Part of a small language model's weights: 2 heads of 64 (1 for keys and values).
Each number is 500 + 40 x the weight over the matrix's rms, rounded and kept within 0 to 999. Layers, rows and columns count from 0. Numbers have three digits each.

# layer 7 MLP up, 256x128, rms 0.316, rows 150-221, columns 64-127
529597521502467506476486491529516529475496498458534354473598497509542526473472506464519457456463522523485463422489532449529468498531538500472481497483501538497523555548513467455537432506677464
435513495520458434539506497481485517494474484536528489549505402554460450472522557482474483497505514537523469506539381492585492524456556534479539476480533503438527506489575479473490519488449498
511534536470408504479513449635455497444499482540534525524549515515417450467439436500564473433476612488456508540536554617517501518532422560532504428456535538525497505463570523430530535522510463
483475528564495471495491523511487501555491514506534521419557501477453550457541500501491506522461566483582579542477464467521473501448480566524476516437522438471476465423582483498571509490552532
493484472529443420500528439535504456491519419554475482517441498494436455484472479517443495495497513557541460546495537507516465462506516478500498523462533512536444462484488497490445516527541535
487518520546486500592569470540529423490464472473507556435542438485580438467456494499547470506515476481507454449525515547487575597476422495490514440446587558491567504544493537524523463494462494
556482454553500523484562459510501511505536489505438455549412491489555531466406413522496550417452487492489545459471519464552442583517510543517463454531555484466516543436506540506504461541426448
530438542470432484548572544493498429460447523425405479480551435525504508506543479453524503444478442470495496412501506522536435524514503461557488520557473436493531455522511534466503521494469525
494474462506498467514540522527452509481437495377504518426486458531491523572502488589557569459540499492478540528505503561474532505511476547485466493474462564562492446459433476542528568465514522
518503515468542567496453518530501440498478507518512408522506518512506563554500467505488525484413490504495469469392492481562454463432447496471481527500454476565498556446455475513462466469517392
512505552504435462520526540489515506459468535481437492509504480514469562512523476548424509514454552491498525469554520457462562502399511537495458480510481410480567492473500499483480505486450600
485500498504472440422483472564510458359535488539430455483432422561429512464540527549476528565513475452493460480545512444454442477499498470465503500481473436524475451435460448540500492459579519
397447478479524499475527583534521461481500490498508539538481546512515503455483547534448436551527441535537578486553520507543527433478473495500506491532413507533429512456570437543383513481504494
564473580499503478485461572553487495446530539501503496516478481525526544541498503542537484451510511508506479516472541519487480496476500511515456533523473522506515568542476481618535512455550488
520485512478481565468486472588434503516564489525447503530562530462512559466478451474546502421516471525518474433476481512532470539540476497507465483485423571472473478503462458490568522531522510
494490423548523507518438442538532485528544537498459509520550494517452523490473553496562541538451486504613583518510490477542543499554574460487557455594483542476432514521529490520484537538489467
505515494493462468476535546443574502519518499454469541609498525501532471430368513445454444588485477552506466429472480494502460467507530507505483547505459430537530540495538473435582471480475442
496524481465424476473458513466496488482485538443533474505439484456580501527501472561539583523511432476430617379519500503427477526534507562463574475531557617475460472541473524531434412507488533
420488421515442545507521503504442525557518492525494542533464482477558431561500480494610498511525483473529471511521527499513449535475498490517545438511543501505541480546485504525502513519481486
489454561477476485510466571516533500507541465543461492496485481489559538541486503478486497453450422475435453487533597551503467497531468468533508536469453489497544548500522524571507499471511546
452443447478557489462568520506572532501506475501421524503517546491457482544480503497419511503495521495493532492511505491494548485483521482452493469508427503589553561447496479506521556522483531
491485494466419575454427529484439538550526506495548481519531557475555528487446453553450503485498547504466568521491493480531463495495506459494458550490495505445548457495554462444589540470503540
557451502473477496454508536505483487406570579526459541434504521503490520538464565604509565459491524463476528594499552546447473463534511508517480523389528523584453504522501507441486489570511467
519528446517526489525457481520507468547492502550503491590463561428478542533507540415503497521469477502495550535573504528452465457573471521491537532552493537505498471566497531520456491511461510
474553365586570528446451537495529430475517445524576479452504557503529480504488414504511468440449496517484445471528566497500477488514532548530470514559472515507505428518475573526491491457534511
508474481452480432521610433484467496547491459511486463504518504518521493494510524435513486496513520475551511543522544507522496484499469512510446446567500510487479533464531426479517460513541461
567454467422494567491469548556497493509448522527471517505459495500522561430479452524513400562498567387454548494522468521540536501451485540594526534512514444474464418543535521492513499516521437
581495478462402549523464523507440447507515519506562440463501481533491577517516410519548498488484471433540503482469471511506543515496509542520481551578478507543531467448471496512512509513540464
464440453490504475515461512475470482465469534583480528469435456568483530502560525515549559492526438488401517516569474503503532468546447464467485529511533499595501569530490590553484523508519551
543582458499494472482539521573486564483585460506580485458540536437501485498452500499525408532535517458536498498498498557437495482585515550485497505576501455497497480447499509558514456528531441
533508508495497448480483548555513457508517538565482507544525513450389519455464526453531476543445488500552547446481478508461403482499477449532506442570530530501545470534526487490475512557477559
536476449493567485551495528548510518553456553536472548469470439491451490506517573422476446470511506462441548497509466502406481497545496434538526512476484477488449508512496448443526491550477513
448543503506521505517491493467403461536423607478493461484435492474511510494503465527500510442546468538437499510467533525517557489474543510438494526470487463511465428590466499433485480426549496
448483528535464552483510502554514438553441477525463519521487481519527505456477416537498445457520534467507531542596548518471588529533505435462477466557502493487573460557502491505496528496507532
484503511527471503550510574561477453547563419508471474481507498450518499477495488483527517533525504531419455534533511532488463489478510468502491470583479403553521481452536495488527515520517513
423500506517579508472480459601529453566495515483565560501575521514513426471497508451494534519478480529516532545563486427493497484452532513471497503411581605487541449441545471480540508475535451
489450521367575479484546537529481481499558519566529485548448509501458590537520438465475476518526503472572493499460517519445457520537525534479466499516498518519449478565489536515449468492472534
528443457470558443486516525528559503544474478511528517530503460522527495520431518514527610546464498485613434453505526496484475524527573460425554475516500481558519503548502526496514509490521486
481495563534482479467463508504482526598559500511523524537456529443489467557504494498518550392498475528469490519475446469467521473501448428501528511483496511469525512527551509543474466467531494
456472535478541566499457466526563560455494493478493545542461547483493499589491430473461466475503466480395514520454455574511486488510580502497618545423448482434527508553521463504471554499510603
445482545519498473472489558476472542574500505468562503470494462538547550532501493566501447497495557515423515549441496505473519456512546496491493450490429495504467466398503471453519463466507520
512453513467467488539458545542523539518415532520446506438499532569439523477462486493460519465484524541524437511499512508559490513504540488470561429520479471553467487519524463473508507499483560
577485531454511489545492491460566512545431567461599481454451474469475418498513545514511542464505522560488498481472488528502492484567470536510559489562530510471491478512479437432495477483431508
539550476476564519422541486575470493479499613577488512511515515545557580558488520476506534527535484538486503563504518509541444475487535543568485491408487513526490507481553472486553560443472493
460539521496498612501501496547570486457523510535513535494477526514557472501436502462532477453519461586479491550480523538553481499507553480488543527489524541490523500435536485498521519462477428
506523521528415472477493489528541477476522497516496641524483504481537532465509516478496534508481516508477481469498557477519527485473451451516582440438500506532461506536499417504446529451487513
491511571547571461548468523456443447541486477551414548447571528458475413483452624429503571485436505541528593460433446539471483474513498479423501475497575483510444563460555516466489430484511533
542536435512465479470462482508543531482515494506467527527592582526385490494528486524421481558503494526520558507528506490490476530507538501402499509481496523473483456504472517519540496477494541
491526535489515526461534435473550529600515487558485522456521481496496566520563487538479512494602468526492445445419399471569464487526515509563469481511505515513519522476456523446490449536587514
525541486491532538509523575473546526582431476547463472483535449527525558573583431490483482446532528512477497507483457569520502548536547407489475487525487502515539468493506537532532445502479502
468501497530480439466558518522558506479465506505479521450487463509498538467520568492526479489500491446445474480546561430460532527465504549529492537482490495422460459549492429521538470492549529
487543593513479457480560506525575513523497570465548528433469476524450471500453463489530499504540601527526533450493518514472507560476572503522520428513419467526535427455522495535483478530539530
480449513515502509513517457570453499482507483406546589542504493471472581497528535419543430505550491457412495469421489517557511564539511535554493526490474505554513537497446456499566506467513455
515443432488439514518475546489363509478465445480432435584492545533540577521532551483495496548535496519484475563498431547559518502543545555457493490484501429463551500453486521572465360454529471
494503450572519489502542586469514500425480534512577507519597487532493543523512503463504560451492491566447542544554446561464480531482490504505478518499482555557479459552490384500492457503507503
525538541481532560580466375519463438435555528519474423492502524445513435560539531543523548497544541481517507504450495490435482490499480529521478443508498504492478485522509564559533469440435500
502527486524534434524494498460519494530451510505532508487506489511507482535503581428540565496556524543488586474510437524526489475424528486466548469578558507584564485505558430538499455514456514
446488484494484497516457504505487539453477523512511462508527424549466517417512448555531461453514525535477561494513487578486519531579473483497577443529521401539487416531461499449532495527496476
469474548485469519474458518514457548467451519484474561438500431592514508477567559504468495531526473474544528604487495504510580508503531517579431483479482472509504499547607491442475461489533471
516553468544523437532529517448502544542497420508481546522538487619580441504571549468556537483508490503550466532489645538486514504562542487480401557445553541541552500560494465561528439469455561
487543499514500468490499582537524502543591544518422497467526496542520568523426563514536493475431474558484443491445458473441490466460454505500441581540525551446457528498452471520485506468454428
508567486516486537472573472475538457518568524557497557502585494506463449585534499424498589487528464499494458505481492487527473480481410536510485536570534455480438564560527536504453491518529527
490512492532464429550456429448467520525508480502469550538524439501502421475501535513444479498524560498426469516479540518497429451530529542545481494539429520522506494553513500530402482509541469
522530534459547459471503581471551532452493486469480527490517511551442478484459616566446442464464547514478493536478478527452484493554547421447426475498520427514422472619493535487542496529498573
446489502574494511471470501506546432449525494469550440477564514413489553512469603498466501552553497512441541448557534418524507472578510437503512472451533570479541451425542555513545531437480589
536489516570502482533509517479561532547514536507531523529511538491594464467502552529428502498482497521476534418443434513502494454579492465527508498481542547461543484529453413478574490470589518
472492507465507514545542475506507432480428500478524468502558557487503493445505484506532534469530516431525425530428521464527556506518505429467541519432464511521502477546497506519488490476469472
506464512462456542475465486549475496528520466469494473563507450443481478482565511541569511456482498499460484498461547536504491587460463518581459478554462513539504503507527471513478479569456533
512582465481535546498512465563589564472489477483474544474497469492452493475546481470489519516444427527458483432504513526560525507546469533526486482543497498507571499544452512459517538539457492
479488532422516537540476497514529542459534512474516470570515501480516585466504547465628512459482458466504473552570607465466506531497519474585412547454502509505497469565503504550517527489458501
499414532502560526517509499492508527491512489510501497502515500522509483535467502539454479530505540542497426518487482492476424492487499518500494535512539456463510539518551434455478475456519499
511482547532534527530481414469526414528503533458542435455528437514509438535474465468547427438415525427475500512516564473514466592438528518504518527462467507453472514556553510489514493493550489
# layer 7 MLP down (transposed), 256x128, rms 0.293, rows 150-220, columns 64-127
541483454555510515412424555483493484434536614468549483592528482561418518461527535494488504646505504532556526540450506492533489497425505546468545496531486487480470464495485499451489526506556505
497438539487488459570507453530527476492511581566452478611460505482489553589495519583558509539467572435548493501498500492436473429511485499450494463494531488530560490486571593553485505413454462
492522573525494485492520477469437425544491426457514395489502490523459485472462506545464489481514540533584500486503420476489468429469464449438545430540437497492548490500539539490514502560497497
499480536503483487451435518395502506511532449490474485501556504463456515479508511506432531449529555486572547534536511468534529553546534487572540487489486497513447491483535525493633528472524545
480489495536505465496511412492518536504464544473458460516451480584561506471523498455527475532552487548533448546437474489473501523583527508480542468533517496455491508439494506491423481497562516
493504538475491527463490492478471513487439510532443446554504481507444535498507449497488495509493446525511480518482443457491583500462516510532492488573501518496495482550485489485538492551494510
464440544484542475490449537520525480531504539524492473650537485503496480494491501484474543461512440507494445482470561496520501533496492540436517485563445496467475496502565493497417477619590502
554500522547467416506504502486500494469494488480464482430445452517481421406478438589514550614559465520485501480407500478496515459581465464561478508502508496512511520490559481563535499510468447
519519504486550482495461531472437392531500480446454559503439522481489471524523458506494520459540492516566457459466475411495529497500531425541443490504468471439552523521489443517578568404501433
512545465486553437456466507501522498527490502562500452495492535486469493520481558505458516493476430494494548475379502556547488414468518479537532540557513501423461470542441503501568488445600507
404514521487493532471449503480455502509461538491529490502517540472558468495518466495469451489556473510464486575503489564452439486502525519522484474518603480492544455557414550477528507486477477
515443421462548518508532523453537444457517504485492505459556435435574601431521493464564420447557533526524501515516445472460525513502486551526605542557522503457462458468430473484541469581450471
449508488537557506523486444484552443466545463540453543492502524468493499500447460545533571520564549444492543465445462505490499475468495476457527578482483515452522411437503484445595528548487529
513487457519455542565501545519481467486559482486455614484495479444532438485515513532461485540505543404481556410493508479545496534543465454472477468495498467491515441480528501465600511428501493
457445520588538461520571460494527582500495468508517505536576501505478501492523534451459471563488535470548493579450499410466451476487515400451524534434553523500476506518572461466426488599515474
557434526592513519469519500463388497459439450470518478472469538521504495440494540461485457507494550497546473493471473600416514504518427526454465485467574449419500537542505538509521440508489472
529568558548524451585451529499505470542496512563431407499437539432480463468523540486495453480536437492458459586544493470576494501509591501467477545478486575471513577518487491594430393474517523
497511503551543439487527507516419479539475497429476508495494517519504551535486538489507533473635474488561511506544442464576532509467520546533457564469461513455488490537506517498466478404496515
581522498534535454502552480499529441451463515452513523527509498466499428449482501568437472515508516562473563498471431528472466423499532401507503542507469564470490481532491473490531476571523463
515531516497477485554443534511489503513412511547455518582435578506457446511462537495544464444571473525472500531523488517584488468517538468446455473483485485494511511487548500510536478503514476
520536484438531526514505511500509500447566469518445484516513517554549498527545482402514590481522471472483542496473612474494513462452457553474474573515486518504480604488511476515433462425522525
513496523521583564551469519486478463421558531496499525517561519376478585522482457499532445499518415412528494520518542516490499482516501529459524531503478448524461504488450533487451531565500497
483512533452506475463453530570494451547493521543524468547535489492475499472450462426489504573500456529428533483532501486560532579516565513456471522532510480565467493453478540506583555509522551
526456456433519517501542506457521508507492469505470534544555524502466479460560506563477561500480474448488498436501512507408492504589465484431450481532547557563413421472449533408555490445467452
519474520520542463490482465520545448484469490464531445511502495497565514488516533528518486513447485496519448461501529537605521512522560515444503454537427540489506405509599467507528402495435488
533501449473450501507470450458413423526557528558503561569521480487442498492388494519512482528447488514480505475478471474578532533423445469442488507485553444430561499516497508554482487520482501
481532505598499491523514515527545562433483554434520525479573423534531552516485570523515483492523508526506489534420547501477522522533548502531457471570493475485495621552490503502410484524531539
451488485466547476479485542507478487514523529447498525513570498492589441485456564518516504472539498501551504452546476480499516537501497439520474467491464487518470512488572520514518514502442446
499524538502492491516526557508479509516504462547479485561493499538542469524468541521501435473446465526450432456414472437541525463436508467587533500515484504442476442559392422544473456398421533
536586572479549446476515488493497446492526430529483447525560421503546455476463513457529444466516492547470534464552542455530438490505532514500463489511498480516464502498485442491490505433543519
433542486511513490566573502559508507527484543521573497478499582495522513603496440444502485481518451477507524531497493449517508548464477608472447533498504508553486553518514480512538500489487470
529516502600468487472589488519537568467514472492481500502500528470558453520553462517541528492488544507511550519485520456563500470496448551474564522480504508538435496540510550554517410526478443
517539566471503505505416517507432583483445521534508488490437486499526519518529525578526477498407538552518515471488475530518515551556520450560528515494511508528513495539436559566451539469525489
551370453507478634497501485542463468492474437509487392420460512564429450460493525434429492543502497469492503497499477502513494484377431432470479529467550530467531465505454494473511471586460474
530426470535485434506460510536497487449510511486566498557477534437518498514491536517496438541492528453517540485482545571503480510547562449465487463440494470566493522514492437545495518574475543
486505480557489543549473541464487569454489544469575566547591564548501536511473565474517502578528475456614431508447481509551468472434518498501490514457506478486514479466463568491613480589576501
502534525437466541506563460462619536566494481532547570531519464564498473540500504469567427476499523429533567533532519461531500505493499530538476453432500532539541519470455515459428486481519443
481482466479522494459486487601481511546500532516541490550559474592444512493558523533548564528555510526493421502533472473513476494500520593528490495510509563493501514526530423461444550466467559
474564516437552562493503477527471446509451509583383468530542490543551497493485469526477503470504466457433531528481551508543457439467513499457471504514499502503492465503541483543430529463535513
511507423526499488489451489547547606472480480512468518507519512506560458528494372549512527470544549519456539525448459554379416569595522516512552515498547429482443522515407464489482465599495521
437490546523522439517479452534499613471490561496491505554530479520474475516508560535459499471600492441560476410518461495541514464521524497499510472520578513528479481447466471495467523461513477
484501521533519531457509526500494478506469453415558440466498595517484477510597475477523444531452532494517468521526492555483481464474454495562532531461482513496455506499516495523424531506434510
477420424545473428424542473497575476453513507519582474458475452520466519508452520447507553539505537493487543455489494520521460542508469442465517494501488530446528510520498481478513516459520507
493453555544495473470419483498493572494477522500539449428532547559481551527510523489455496496499531471498554551487513496512465568507539484536491521487500487498511472490482502502524467518469528
501453506471559443471488575469458528407444448552439482511504517503532491481473472518523534495492458508493606452495461506480458526438451463450484508555470490569489496494505458513558495425477482
535561512545512504452515519526510485442453490482524491491491492601554499435469526477515430495470458469475497535511487464449556483477504509504507493533412478486501551532512479590502479500479504
484482477513581467514517593499477458530424463472375485465481462509497494588493525461505475481470475487511420522452520516540509526477440470551589488489484532511521573485525544622500521425461484
535513494441563498518473485540475433493424465522506492532465550505453547601512579511498555548529467517481518441458558497509529592528478549549491494577510524498507513540505499482513550476452473
478497605484511532504458464447495514511479492574489527485436502527474527460515551531492465508457525513564495518478502460538444547564417533549527511415552473472496455525527521487548567606507534
590565465451480500493505449533476475471523472537521494533473484563560463470513534495503550536486501490529452488551507481571477482453496484489489474586512527501481507436527519490521535423467509
493498495515448499474462523483467551506527467482463516566568498526547428470459461452508484505473509529490458447413478495567461465536525561468509499498461498510464534412539592509449478534490505
579509401430524480406454503506543502460472513472556471523464490537450563517492510496457595556493422488494550535487488524520521481393565503463481487494558458503508547472495502446499565462408562
555423445523487512525498476492446517516417467499430505477517519496481479531381480559495428530527508504464471500552504432505518503521516515437536505557507595454498488517564475520488460457470561
431450492544486426492519537487536511549483498503474454551488470513486487462490547532481524555502466517537527475511566522490486516493489542516473454448565571588478516420498507439585518574551467
513443443506488420474435485538526427486571454475548491470486519504522511518500448549529498495564496512560527532537534473501539500490514534507528508500456444482466507416504514478476556575578515
434406469523498558546508499555454495477491515526435519511507525499458476493544541535462480517461546471469450516516509506555521476443480483478391445516520522522438477442516514546516509593447453
460484516498451526442562540483503486468532456478471542513458496493554435557486483466476523539542543499527549544458474446496496497568501506416552558508534515451496491523521520551471507412491523
531426531501513485551478438485531506553506555459563518533508479544490524485478491525483523532531461451457523508477468571423524502483515497478485570508508559501453533501559556527505403499448518
471466528412519445459466472503535615518421534516505432488516431441447571433475477481436480548514510519479554486536491422546513437540461516506444490467473490391518522523505499488597444524525464
598409465527608513432485523518516531435509531479593412521548441501442488457530514493533479503500458509487513487544496563516574560446447479480473485505501599502441485502472475421526464464450499
481448479517551575516517556465520442485561516519546420460498507532539424462481513508484484468556496535516564510453439459536514525552533472513561485520526569500472482477465561427499504462523515
513470514556467496482500490523556549479472505489492436504537459531516474469416511461503435550544491554456505536445487503424506440425499448521493532475556505436533428468474530471503506522526461
503471447468467581485490487486512521465386496549488576408536434423436439554484570528517506515543492409526489464467533596529501471517601520447505554504576437447538529525486467490469488375542504
475512487507489547541514538468545428480508514498504550490406562517493475543421556557534570437533458452388525486544373416497524493398517489458501527547448522501483511519507455516536556516492519
485521527442532490547529467466450422451428495476434506449520453472517529505447557527474492492549498542481535478536482500506538588440487534478504476486489558530554555579600552457510542368479520
449476533500529487554499517518550543479489459520525432486473538427589533453481463479582551531474439493494532471483536517552486566564481511498564474566513514503569527542532460467514529584490434
571419516460476503486487529461426466475463455469542498564525410476541522512533529500536565564524480472435474501506533522490572493548554452466500535471518530596473518506484471498467495633488512
515468403482525511482468500487481492447518437493439515461521496528526509466460432567535526483469514543511466486523534533433499446540504448475450527570428519509470515532489561467486505560474470
498494525551431515512531492531464495511577516462501494550525510501534436544528461467487494564461538526456554555457489481532487532485437380516527493448509525439535568441529536515436467577553545
457507507524531513475460509466492443484494417474599436500396495494498532528429435471519486476548494541477518452513560538497556387515532564583528378474486474505452463453498529483508490514504557
537452505473517447483497472490425499483526486397567474501517488440475502524478467519448471490499461533486455505511499506594495441518487493515523505522559506442540518386493455483456498507501494
# layer 7 MLP gate, 256x128, rms 0.312, rows 151-221, columns 64-127
501485539545602523490528447478527541499491564460505445474465472432456558545456444532528489461513533470508463541558552533442451478509508528513551536510446478502466458488453504541449435462451443
437401559477478544548524491483440493522442531439508540505499460476507546476400438495539467527526497568510498522472515443464429488465546552439524472554548525508487566511460463481570476565549476
513439580459498609508557523506526518467521493503445477513494557519469434448485513537462366512485453450479516475555473546466534530534456450457485414507531542416541504481462463562471465474478437
457525462530545600481521420514432461472521485584538579510485524493498508465522439500541528535495488507483471522496514541507505495479510490482534516439500465509511476517474533498448537494440507
528512473444518587492590505498463455473555576515472491470459497547509485436471501445515484475518556491571476545461502564484393460516490519498469520508554547547447414483417475512480501480466548
517493548478473490493484514492541540493417541522491569483580473589494527518548522443509485513546555535522546520511480500472531497509481453531529516501413529508488511435473496483503517485469487
484510467436486442483476477561552522582494424540527591506459544499531538511509551521429513483541609489506467479528528501544475523502529477489529491552562592480542459474433471547425518454460442
450565503501568480559449459525530521531403534514557454483510563512521546496464470415525559547495495575515432472519557514542540408471392479586439524467505563467550596411552535541480430521425543
436483495534543441533573544524511497520535516441499456498499501494458448469550483494532530504580544498549551529436525449433516481560508517509482515514542543477447458467528527493479552521485542
468455552461503511545450547514494521469536503513455489464538530567463552448559439494519546477543499493597500537527485512509464446490500544457532511571490613464477493551516501502522460496455516
522470461510392552567503499492527540479523476502465550554432437531494469516461425500478534493546519535498558480573480572471580483471545468497439454647514535543496518578545563545534501525605502
538564534518450480534466549556482434530536493538460556547479480539431584498525514498464566520524462460519565544463477557570523535507499529444500530488536474465459441471593503425572493480562481
508535498456500467505431482409541494458471530515486416454512512537448530533523493550480528530517454509536478524516508572475473451473506552533580530537458463546531533565536592454427536513430477
473458482551511540576464503540451538558505503504512540499492468485518546475438493468446519562487496558523578443461413509528546428569471517511535499459519477529468555529537390551449529499472552
506519471550468469473473463520560452490565452491499456533544518465499547474542461577503493498417567452506459542526510513539469448436537573506519457594485487546490454449471533526498494531552460
537425551481550473513473444584473488526512484413512477563487492496550564505530489494550558448494553508527492521581468492496411470547518545421496512427466551500536474543576513396487410440448488
533486435480415470496497440461549532522504496502462525464526535473567542451520430452580461478512500433518497389562548547522485480494485537475546551533478486538477519523443509545469461467493491
527479523503483493556545506491493532484534530533496505498519476489507426524530527514496554475460508476553548433496458392542499458458586539471505463426522507490504477525546440486459368427510511
552513564548480414595482522520470540468477504490495563370558522433496483518604568509506537551503463500485480507554472487520523516521430513425553513504494499514578546445562515481460541499460464
572456546469464579551446431479515452543513546516501536447469529505478583409555461482487452508528436476558499500475435551539512506498490431511501453447476427523444535532496541486490448474513502
505509565510485480462439397483510538509544572492500522455500449517445514469560565445476498467528477480570479496461510540427492522436538407525452526571517500464476516494585475489497493501484514
519503472478466552436512533471532533451540526484451528517511493523484521483482529630498562433436497558527518508526494488477531493415544604531482493522501492570493485481472473439491517567475478
500457529516489493465489463494464448493492515479503493469506434508532545486538482498529485481471450465441531570478521535515497481449514573518472483445459507495516591498535505526479496431501521
622507538524541502513531515515421515484610486491477506531566507522496443470457456506496505521533462519493480495554507455487483478521472497474504426522504489425543555482450501505499536504473483
524462486478520482557402492541501576496515443547442558522479514495570535442452460555563443488472478528481431445523474531477462456532449511490478536382507452467457487515491451507512538465520650
574443452534472520497485492581445474512534519509464467493497393586538477561476479478546447479481543568495490543533460483523547455448523566511569488534549536516507466530558432502584448490476498
533470484462502520471495488563477496531538497547557489559499508478529502549467522485503491502492495512477546486575516519488497558489498535517516546454535495402532491484563488520474503453487480
489468557485473437434472430543503578546461554518492518517447502590480514515542380461512472480502526473501500448596508555425447474500516511462508460511521484501491549406565494546429499482540578
480488524468505537500493425489428463494520463605520591556549488496461520471553531505518490459521540540507588482446506499542495477502514451501462499428477480517567482577546525416442502509532536
537447448486505458509496540500479507551489486537531538497461515533486577495449434540470497478541530492492536450487498486494474528558467463512482472505575524518541417523522534511513459512529469
478490567469528504480525503568564559460533493449557506488517486423521573556532452456484528482578471586461435519482503536529440404475427506532490610498458474415602476536542527463509453534561425
465570532541499488477508517467447499556502485533474513504480489470519532560517463490494528513622502565465543519521444459572468436488539478433442520525498443520512464526482492461478510513523456
531526559541567482537646554514510528492473500477412521537469495574519457433439477452465472472529540572562535513549486463454468498414481474462607457497439489508508513509505416501563477429468508
500541507522518500476504483525506547513479507515502527509486494604491515474457536569496542442559430475552525487495428476529525480465486487507518542500544560481495538560434434484543471495535491
556425513462502446522602506409473518498538492505405534480542493427496560471517477518488517568496485564403458468520497546507439517467483507450525425540552443407504509428471531523509514495581552
472445449464446513538546496498534503497531492519515469461404525493456527481520453459450479503518450489510489611478553467456507512533568505450528509511489506520505488605519522555493518496440446
519530500501426486539463574503463540517446433520551497508423543432406481492499508484474449477426581401500590525454558491507554471466504511523501538457506516549569452573501503423543483498506477
465549462449538501504471510537539435520524500542473481423506492523529524464498508478459515531548468463577509558490509464494561493505565537499515530504457558578471538504449511505486510453556511
414459483468577565478413478510498543486510445459458506478537531611533476501513444473460550488462493493438525533457468519488505545560531413449553522459483434385608439534526452581412518555502519
511496488465514490513557464491420488452486498475494517537475478519538445489512394449487499537554453490521451475497471463515544560469489503425511453538488462476497547497541525515398502517509452
521460491471429484500559571495487497491469512508508512465500513502467515495489463507560509499528521520522410510513525460528475544532453471501506464437529459597483510468488484448488524449445478
513510475534503475507516503441520494484481455488486498528481537506502464501494436523459518510510544517424501473480488538523469472513484446504523559519446503538526499531467528496489508431564525
505515511480497421494526507579531488563531479440481574496503528461534499543496451464499490616509527559504566571549505492454526517548487510578433553475488468537435501450530448498532500450507518
555443476505542455464530504518451526555492476479521495472501496531460482446498552576518521534536555480560601457510373540470484482489472562454515492553513502493525496511479486505506472541549523
518495553532409524544510513548443492412500407537471506465549548510524465509455520508458458577537483508506491498507584526549503489496529561485475510536498512469534462477508514493508572495531521
501440517489449505491520517551522486450483480518550461516433479490459600524572426564550523407500423487537434519530525493451507486533467556576580512472419498474508481512442501521470548487483493
500526506532537423538505483556524470470497413522476526551487496525503498537522439549439513589487476533524496543517479518591551588455534505505517575529492487547508507536505483489473498454513528
521476517555507498556515447468495447571541437553498541479573571524477513532517542548469527512560513510536502548508469397511468538473531576456558468575423408503513485457485518526501451530626533
490466463508451405440533466567450492460576490477466517533467528420508500430475501504496431540517482404590565456542561429487490464505452570518552462529484509525449517477487519471546475549494520
439544479446468523506518467533459516505471519450527530514541468536489488458487528548527444471487475505521511500523442580528479538548448529465538491457462491538400436457490407444540546496558530
507456491477429443498528478485476441517551527531516499448548530453613526568509521470452507500544570559486499513481523533501508488518448429478529480528524387502506462430511541463520512494499510
563474472508465501535410486524497443540506545499548500569515557458494473529411502529490563560494519480497544459496550527514493524512487524515465466492518524588577434549524504528515465457460554
529431566520511509653482508422521523499567515523520556531537513502528443520530442501510599466467545467445512444399554518530457485493539485486523515546452523502493520471523447536451414502470523
505488496492472466473378491406507489461521531508544492459447524422523501454523578497472521459553510503513491466462464458529505458489556564515569441515535452495461487487496484508544419533567504
471462548439539554544519479483489462444528504491503504510463512473442473502444529475507522561507461476522477472469449486476497419483496487486473468366459479433456404507506550499485534454458519
481470422469400515447477451443478486398540544555476558481497508470535465425526442556489509526522519529499442536486496449525455492516532486500487555449509483449503510436517552409512477554531495
509456465476509479497510512541537538409502490442510514505514552580488537476544485505487525434511523508495541550553489557522487485585463524473474471530474387534515488502491486439477437521466427
493479563562515424513456514534534466470451501524476491521491399518532487465556530507459542534459455469467482489513491437516490483524513538501543538552525542492511488486522493377552491394501488
513431585458434531496537525504520486395500467463484522488449476537462530488477414527548490498512536471507496576511530515507484505444509573516538459526409482433435494479529460501527584470530502
504526503523469477559556485516491517545488463514515507541508496510479518497440496510509497573457557483532509496483473501517487473402514472548453494511446440508538549434485496551474510546446546
485533441546510490548528471550515501464529516534538488520497535540469487443496507435504545571495536520506455551525555494517495514501506537480521498505521590509474478517562438451531474475506441
528497539403480475536430496494496512504501501515501525502487515442488507479523541499457489492562521469542499534509497533548443456463515473558443588535465485482513455515443475456459512488482412
539482517414493500552422474437469577491451533506488485489512440510563505464512479476475483483503572566479575437488461575464546474487476535541539502535533471449491457541607516508452513526578529
537603429584454526536459498551524472469470405552563495514477477500467488526477475493461530512493415516481451579539516523463491569507535510551497502453508540449506528495565522538501510496539525
515530567490554529509506463549512471451518498552508568539554470527487482532483424563461499416530532511455489456511495527528490500496515494515445595484545494543452466475466447526447538521528571
434572493480524563552516479541490506440499510503508482403513522461502489459539525472556479441490493480563550518457472499419577459479511516479482438488493502501511459542504535525483443472481482
505516499498457453510514497470514492474485461555524509482511493495551526474499576546437501491531483491560624464465495571432489428505566481489503547479467502507497502485469462505486492407517468
439433458411503456482466491478542598442557446486453511491551475458476444565489452462487504531491509533460459462579457480481462481571481394525512495494476508428476558410474537516476519481551456
494512517506555496556501453479515490479526576499551570508494558488492513474473526429507488452556448471521464485416536508486479568480545497495472571497492381521516512519489510475504525524453513
508404519520487484465490516443467484438565523516473506462500447497493482564466456525482517502501498559480470437517554514466403481493487515454545545505590487486455477481507493480540430493502488
432439531509539450481484494533497475492433562526453449554619501515556539500558404489499514511550435513503511590431465498481570491499489433465509449532475422487512535477497565514499553524481522